config = dict(
    num_hidden_layers=13,
    hidden_size=192,
    num_attention_heads=6,
    num_key_value_heads=6,
    head_dim=32,
    intermediate_size=512,
    vocab_size=8192,
    hidden_act='geglu',
    norm='rmsnorm',
    norm_place='pre',
    norm_eps=1e-05,
    positions='rope',
    rope_theta=13300.0,
    rope_fraction=1.0,
    qk_norm=False,
    attn_scale=0.177,
    bias='none',
    tie_word_embeddings=True,
    parallel_block=False,
    init='uniform',
    init_std_qkv=0.0267,
    init_std_o=0.0,
    init_std_up=0.0267,
    init_std_down=0.0,
    optimizer='muon_variant',
    learning_rate=0.0108,
    lr_mult_down=2.0,
    beta1=0.95,
    lr_head=0.0066,
    max_grad_norm=2.0,
    warmup_steps=200,
    schedule='wsd',
    decay_fraction=0.87,
    decay_shape='pow',
    final_lr_fraction=0.0,
    batch_tokens=[32768, 65536, 98304],
    max_seq_len=384,
    doc_mask=True,
    train_tokens=581100000,
    max_steps=9760,
    dataset='wikipedia_en',
)
Each number is 128 + 32 x the weight over its row's rms, rounded and kept within 0 to 255. Layers, rows and columns count from 0. Numbers have three digits each. The size before them is the row's rms in percent of the matrix's.

# layer 5 MLP gate, 512x192, rms 0.298, rows 85-107, columns 96-191
075:164131152133091099126106188128142130139154057087073104100129100122110107146066118135118184095142061125075129151091133196142158117137143131136080142100205104141124137197115087152159134146087149107099175131157152155085137156108095091059063114112141147130087137125123181146163188167127115099
103:086184102173176063108103176163148204069115141128122166123156173153132126113078087111074181087080186085095130080174123097127148171167113175164082122182123152141141176139173197126164134166114090121140097101142111102129117104151139142082133158130127174104130166064101110111071118149050186130
108:083177107161089121149092205071114139126139127168149136126102086123110126135141122107150147133106091057115110121180133188164144128172103087147050039101132140166117100075080165175133122212099161101130163077153108174149099189127129146158168166157156118183140087147107144131106082142122080124
094:135098104135103174090046172145152125111118164109097148111170141125171074128133154152196138129134124112179116121101116109104061155104039169214176125105141112144175138128160070165177147111107131104156107067087131244125132120087112119166172103085100092101092106096110179126151112184180157130
103:084069121180123117120127158121079105169094122103130123131138115155122183105139162149118116166093127157159138136169100082157130083115085166171123122090148122110122174157118141085162115116178200107130160121093141176108110091123118119136104115129084089082118118088089098123119147148123113103
090:090085109091182110160129080135156083208101171055099074134139162138103162127115098154093120145119108160169103185128134106100114140137136152134181175145134131170183126123190154159155152131100135110092149144082158080108120055083085106087149091119162116182143176165122124136216127106129086150
106:152127113148092125158133128103137128187125166097134110126111113087085131075080085093147132102101125150086132048207084169099139191127187114176147136086142078137038152143055176147107174166134108131097092124079122082136113155174178090136101132134125095142186130190136135150132124107146137154
103:103120114086121115078166127129110158209104155119081082157130123126123103080101138104100073112092118163106098145096112135131150157126057177107174145092146160101182085187119159126104124132122121145050134064114148111126131140135082159125104169166205122082127108115194143125121079155082095114
101:151154119123161140064163160116154150151078157161120083221066151160141141101058091149095149097159147107114128148092157087153096142070139107085088123132174133077183106111137110159135122143172107234130102158059157125121152124138080138156107129190139123113120099117107140103124127156113151146
097:171126080109129121122065141096069113129090158109119078165174163086105097102142146139092118074155078168141154132180110078114171128148106120165130142134099120092117119167124098088148109100178207138106126126083169102124104099173206118088173152113141054131146179150218130076071158177097133139
095:147121160106096092094147067098162115134136132147082116116118163118095089124129061156150069174214119143130147106201161149062099154137175111147113082164131103147144177135135083131119135121204178129106100194071109103105130136154066142134190186097134084122105100133167086108098128103105182119
100:083050089108148127072089118162231131150143136139182152112143152146102103067173085126133158182141109133123133158131069163077130090120191175154158129133158149072117180133070153163127160125142132107142155093076152145123110148095080096149104126134192100180118124134142145116150100153098087045
102:153165172085193132101148122099097106146105089149165096167113171113159082147090140136149214102143119155110093089133094086075105143124156146151131134115110130140171119129144146112154130161123084121135158060144135114145059138156070145091146091088115070099127179129144186173108112070078108168
102:171114095147166086142087123147136150171151110112050133196083103125154130120086108192150173044103099121166130062179121104170163138090188123183107115092137069176146112152148148148125063166078101156119121120160106146134163087147143139088146159107152132090136165084128144128114126135128115106
097:134152135112115124168148095081136152136114142064118121124123136098133092165093105147077074120115088106062114122135071148098138113080098166195151119130120120124107134141108107108131126111154114104127155107158169172108153088160201153127236131148105168138111123132165133116017159167080114176
100:058131090148117126079144065139173127135114172092134195158113162068146081144121115119201104103163134171153101177115107144161123132115164088094148137162116097133166017167124145076148174187111130137179141125151171141132083119106077125179173125185173087189082146182155147149134128139112125065
107:107133120142113123196160133105154139117102105093125145092129091069050116149160077029126109070160048128201122142139081099129107140177186151124100083141121107115181089131120161126150116115216165128141124148118081153137177087094139144134145156118100083152129133116104114193112155138138096102
060:092126107127191103152193092114177102095140119076126123091165117098139189098165106164093099138113077154056127120118183125114145125108105117166121154100122123138135123121112120092137138180122160082140135116120100158084139114129115112105141122098079109099142120125153088130154119158117113124
099:125135187180147190097164133121172138149012095113134141140119133121113136121138148068137124073108081119130145081143126169110157132099075132085160133112161099127105135156101054132097112102133155125131111105110150173156168134084115155132110202136142115135190113128154136102167084145092132062
093:098089121123065150130106101044135137180116118152144122184128198126182128130120154116108101140128148105136145172110132107106117091188133097083114163127110166044112092061149113128142119131152114176178117133202142116133119141111156132144115095095100130117126159074128108146135109091196127133
084:161127123093097105113060109148142088065125107255126103199116139095087074104114118114158128136079087095134160110142131167144126108150157141149101117126116195099124101156155134174136168150118108096086150092156137181138146151107099157178157155127174103167130108148164132123099176070162069106
105:144123129110104177126151155154145100135133159132056097127064142076161106166042099088130124159156137143128112114129107113133090124114118166188173082127135041152124121143170136081117100123109185125121122105137090075166086088105125116146148121115182121229110178083132107104118111063110138073
084:139148163103104182146128138125121120138153145175106115141161143118079204132106125141110111114155036165086129105165088080120156142108148168177161103100134177167033178134150183125178100110146172102132103156118155139131135104117131114140129115108124165152163128086095141096085165147124152098
# layer 5 MLP up, 512x192, rms 0.322, rows 85-107, columns 96-191
080:152114152130104158070084115151120161086152121153127135107116148172172092160179162122132151157156119163089137101102084159117136158136122142154099166213071158140161141063139109158147123134092122122124151143132107132076076086092150140145135105120183093128089094165030119085153141164100100128
095:158153133061111157093182092176133131109097107143183134139108155104172111149141129155143111167131106156137096117111122147148121147081135134106174128087133154130148116155144108138118099096115193111187184119135126120143114181143136097218156165117125040124174135125067109145088110066097133080
101:090173129132130127128132123116125127090116170147136166090154126145103120142158126136073102101115105046104138154150178124101133115124119117106141122158139054124106140148137091127102133094137081061174159131112142114091058101128114095095057078131133090141160068095136096102106059158130152185
097:102098209102129142166085117144140091189115158185118191129048142124166142119101080092087142113122084101152185108094204122083141079148169070096135119067142130182108167098092144132125098105143118156104092162163106126126098143099142121067090152126137132149114124145125158112080087092119146131
104:152082113177101118159106129118191160134115117134101123092136071115125124072129100074098080104095128129107037123140109134155150110100122142177130154144104161119122137137152102086111137101163146138169124117092113034087121140163118123140115172116121102140176102142163100130122156165150107140
088:112081151142101105101109137077117146116133127135166170105135113098115148171107143195116077138106127074142126178058102097183108100107176129105081082087101149141114124142140113086179154085114158132179100079136174165110073160173140103153125184108116122118098100178130118140092083092151136166
103:088118099109149126137106137083179147134156115082087138180098164106115125076171153132067159128147164110066146140175138156125114112126170140091128086194112194147141126107081142141129156071078165137125135158131123130159200079199086162085151114139118117105121166085074107109158090172145124107
105:167106155100079097177198071092168090161078122146186104136147112195180086127228153131087153080190111086115105131146172153103077128124145094154092110117161133106116162129095166055139114153157113116134126121138140116096102179146152169127108131102095100187186156145131168184099168113108126187
100:075115077129090098151098138107171096117116128071121156147127090088110134128173140163105160114138135192158114139089099104120147149145087088168114134117089118149132126105100123129156119167179132101150118082124052173148080159189146138163150180116121114187084111160144176135156132153104102132
095:121150143129090093098117152125146103134128176168150159182128111153126161177128172124159148142158123110185158110061124143159072135089143125120087097098092130156161145091104150186109181125112051159112164104126105132101089122049133126126087096135156169130116102053141120159054147099115176152
096:100196155117097110093127149159160125113170080112143082121108059139105132143059162110095189089111143139084155091168156145164062113165144097148101108100109104167120141131171189109121108167165182163125111142169126091123081101139135070147129109103164128175105132143154188190083140088039113160
104:144174125172106209107089108113095077121132119190150077142119141150114116172118126172067090141097109113068112131087089106153181069054120186160130172137172062076115127130124134099138106117108110121098152093140103162140139104151132165115096100127169151077117072129101123096129138114152169134
111:123103178127112168138140133093081075139134102140172168115200133145138187161090158147106124104163076092169123210096093135121162126140124159086155188161147095151193131137097132140150140116112111110148071055106131150131107150111165136114132122142115147131152156140098189118156185146155105122
098:168085070110144088100067166091117197146088155140163147221154033168071124139147171143124125100134185141135116124142123164172118145080182136146151127114155140094190105076166137150148118150131104118083171141153174128101168096114146150155179171119150134150114116107110112131128102152115070102
098:161115120126139194121135118111234170105071146095117171146100126163156103120138110182160142181113185147120171132085100152119153130158089164151142117178104047170132092136126134173158140168143098112120077107120158131112103166124055116126113114184109124149138148195079068126139143076139136139
103:152108105089100145128117212086100096075083076133093124133171078196130127078161142168121081132129075102108131125143150161089136148184064103113127112117139148126103178122127121114099128146169158124101118121077133140183159095162155178149111099133098133118206137136160153133137144144121139129
101:139153156168166091123102130135139128163138195106099208185080138150105133153117098207104154109065080104143058116183132117145104123139148147255075120102190163177143166141112103144113112143112110115167133101085117177182117135133113133129183098070082086117203125155101145133100099140147111099
075:040125107133216120201184069137157146067127126147101167127125108112086162129174130152117092180092035141132103097106099153069134121115095082127146152111121112148176107123169118091176131179114141133177136110104173166101185103180091120079097133197100103098080128115177078130156161144124122080
105:133163085106107120132112100082195092076149151130162102133151139068144142145081102145051127150103194187137124137169105159107162140088187151183107106149172174157150149168123138143123111137116115052108136130135196094137109142133069129161092126112179118126077051188175087060115131162163088190
090:112151139109087085113136123123107128126147112121164141141133097152138167124189147086161133123178065113129092084097132127069186125129093112118125126114118122204156130106233076106124130124076108157147077114127111094148086114158057107154108100150171059166105133209156125133153118144130087103
080:124086171122124142174099099101138167098098175127160158151145168068105144096116124116100072078089085133191046149152097118077122154157147165210137147106136137189158092143127170095123169155125136115115109107182119155171108092101131110135145126152126154122118132128146153165109132151147052129
100:097130098075098171125080141115105105138156137134105052115140151083111143130084158198111180115163138156181094133141103136167106159159116043137105144177157130137139062160154144086119095170121150154110135131103130094117096127134119144187125069082145133157119122110141061076077156109086149112
082:093118093153152112112087124091132148085083162114099148116059091148113124053147128094128159106148170166112088152064102149175118132150147112098119137173093099143143127149148108150110150171145130145156179162115133085119102153111104140077173167145132134139112123150143117108124128145168105137
# layer 5 MLP down (transposed), 512x192, rms 0.217, rows 85-106, columns 96-191
074:125140107192095078056041085119146135073180169148099111108191109100114127146145066184139071114142136181115069092146082179118099076147115084087089115135133105137116123114110137111121130137127117137110089123150109142082188120120112098104137205112086123143092131134103124071083194182128095113
097:101063112113071066124079134029128138115137158077108164111105099106139142126104133099095118061107170119075132148185140117166119091122136160161117232102179137147112180150113132086130177146150158138105127168093176140115146113125041143167070116173143141075148107136105075052121105124150131114
100:125093106149140119059143093148142170121146059127139094150117123086147102095160034110077109097111117074108160101139156103090059151134146109063100128129117145074138089113103119096098137162149121134110111114114177064173125076119117114139158116148152097103129185098125138118133160124118168147
097:112155113104157056106095124090104171113056128190125125168127073177102120136174144167119163141103098174095169106177148156118098132107108115134132152157210148083118102081127165132189126106141101108086104126086167080076135126170116148082082165196090136161063159126106113077122120166148154139
102:113089099162125193113087104166104138141111091199112140095133115083140138111140104154116152128155125056159192174063150154076090166143117112151135159155103203126090133160094073137084139179131120127127135159090173159077095094125111092096139128091141091149166057156109096199144116152138129170
090:134113131094069097111107097110163164149144111123111111121116147136138083101146081093119169127175134134082117139127143171164105132141164203117156096185113058153142146173168199065119155132171138115092101170086045110116141111177144089092103118160150157154154129085102099140147187150166141114
103:123073105129079145111120112156137108141144071158149150097110081142195143170126149134136126099061092091092111086150048070107143059056156097101149079122145093117189049125076144122169094100144117157177141055118103095147141126105121110155137111174145149141138088127203115126113096177143150141
100:175121171128074102103173059082161088157104158169174097096140157122128095077188104126147162063119106123093138091102088149134071137140172147139104145205180096124156184108136110062150123070212170139115165107117172097091161140145143204111071126101140097168139129123113142100154141096127183103
099:135093127156068107110198124106080137150178125143115107142076105114141048113112127090188108181101156118061111178099123106122079113186159150119211216176153126086133136161186075095139134102163093101143149097086135102124136110132130160113136140133187198148122186125165100113166122177151101119
101:128130174111121193141146103134100081134113112144175154130092143137168128152154187109177128170107123199129121141091121132145063166069212135118145053090128086083138144163153174148150118165133120109103099079119107124128161119127114104178084160099111111096156139116145141167143148162149123172
098:165192083118142107139120138102147112128101099189163164145156137104116118103105133107131141141115144113144140130206162083247092145142125193165099124149144080090106126134151121111134119142139182153109121092173113100088109135093125153117155122108164094095165119182076140101126082122171145150
104:102166178169187107147177128146133122131145183170099121101114143149110151154128199147171137149128110104143119123147169131125131091106124166122194104123179115135114094070122116136145182175100140123098195115156140099100090139124139119121098119163129132137161185049144110118161137124119145158
106:135088109153132139160122126157168135131140152101125150133125120159107076165138132130157124178146092135086101150146086147171122134128108049073168153155142121139127146103123152116102167127197086112198080108132118135128120157109160145158123132090127145129142116109136068113067146106136101098
096:122143138142129105111151080153117158091139219122104132135136156133135158117156075108092121111084142115106170160154145120177147100109092128112107183127144149103210098151134151098242161073131135134130114081146118154098116167156139101159101132122101128111142159141118122128151075057119126108
095:134075141144082083159125166096106120103196098138156145143135149176100121142095106130124094128149160164123151165138148124160097189137127065143104188141155130082054195135181112152139114117080098133083145138132113148163179180128068137136100106134129122070138136110184063152095150157159122085
096:118123107131157147142116170164132155088123085171194152091139108144083125118190087061113091137128142175130121091153143129061120158132114133142126105098161119136198089099109131130096125108095144079112125113094066105163202107086121157164100079086136138170115079136147145147158142143104220150
107:114122163129150129161124153113191111129110103136103160073085141107108137116079149205088098072105132105102102116115088136171133180164140116130135107157148130113150152101094066157150080111072110124151139144143095146081153162088178133113105143085101094120122103131161111136143105130140132084
066:177084128104116132157175127157108077136137115115166112159172128137146110136169122080119176089142166122104154231131148105175106210137141151168094125165108117145121137089145107164140073111154134098110163106113113132147096150122148161149115144136184102162197126095132126182141062110126153144
101:134151132141132075153107164105151090145113149165151114190135178115125131162105151198097139138118105124114169147139110152083125097063137180105105159123116129159084107135157092176138126144078125135146135117105129138139175154095168124153119149178161133143149129139103162126134134154159160167
089:116098118147169073148114133116116088153143178205140115161116060120145070164132171188059098183077135150105126134158159119195161119165119114089128106065170092167140109120100134072126138149166083123091124115148147191116096144160110067161118139118164149151140115105089142131115154161136122110
086:131122112144158159120133122070147091175112121181110119155131136098087114148109140190197123146122127163149150049165130126142154158161205135112149128135094143158108155152085123106108086162137080154171097138147152112088146120166125108145093149179132128114133102186138148104169130111110080136
103:173095137131182158096137111170140144119208132151114199103164092153089117150128094119120189144125174151142125170173077091072096136104099097159152181107151131166092103122096152136089061121121123123138138113104087126091153125148139109210172138144160147087122100154126119114094132106152069068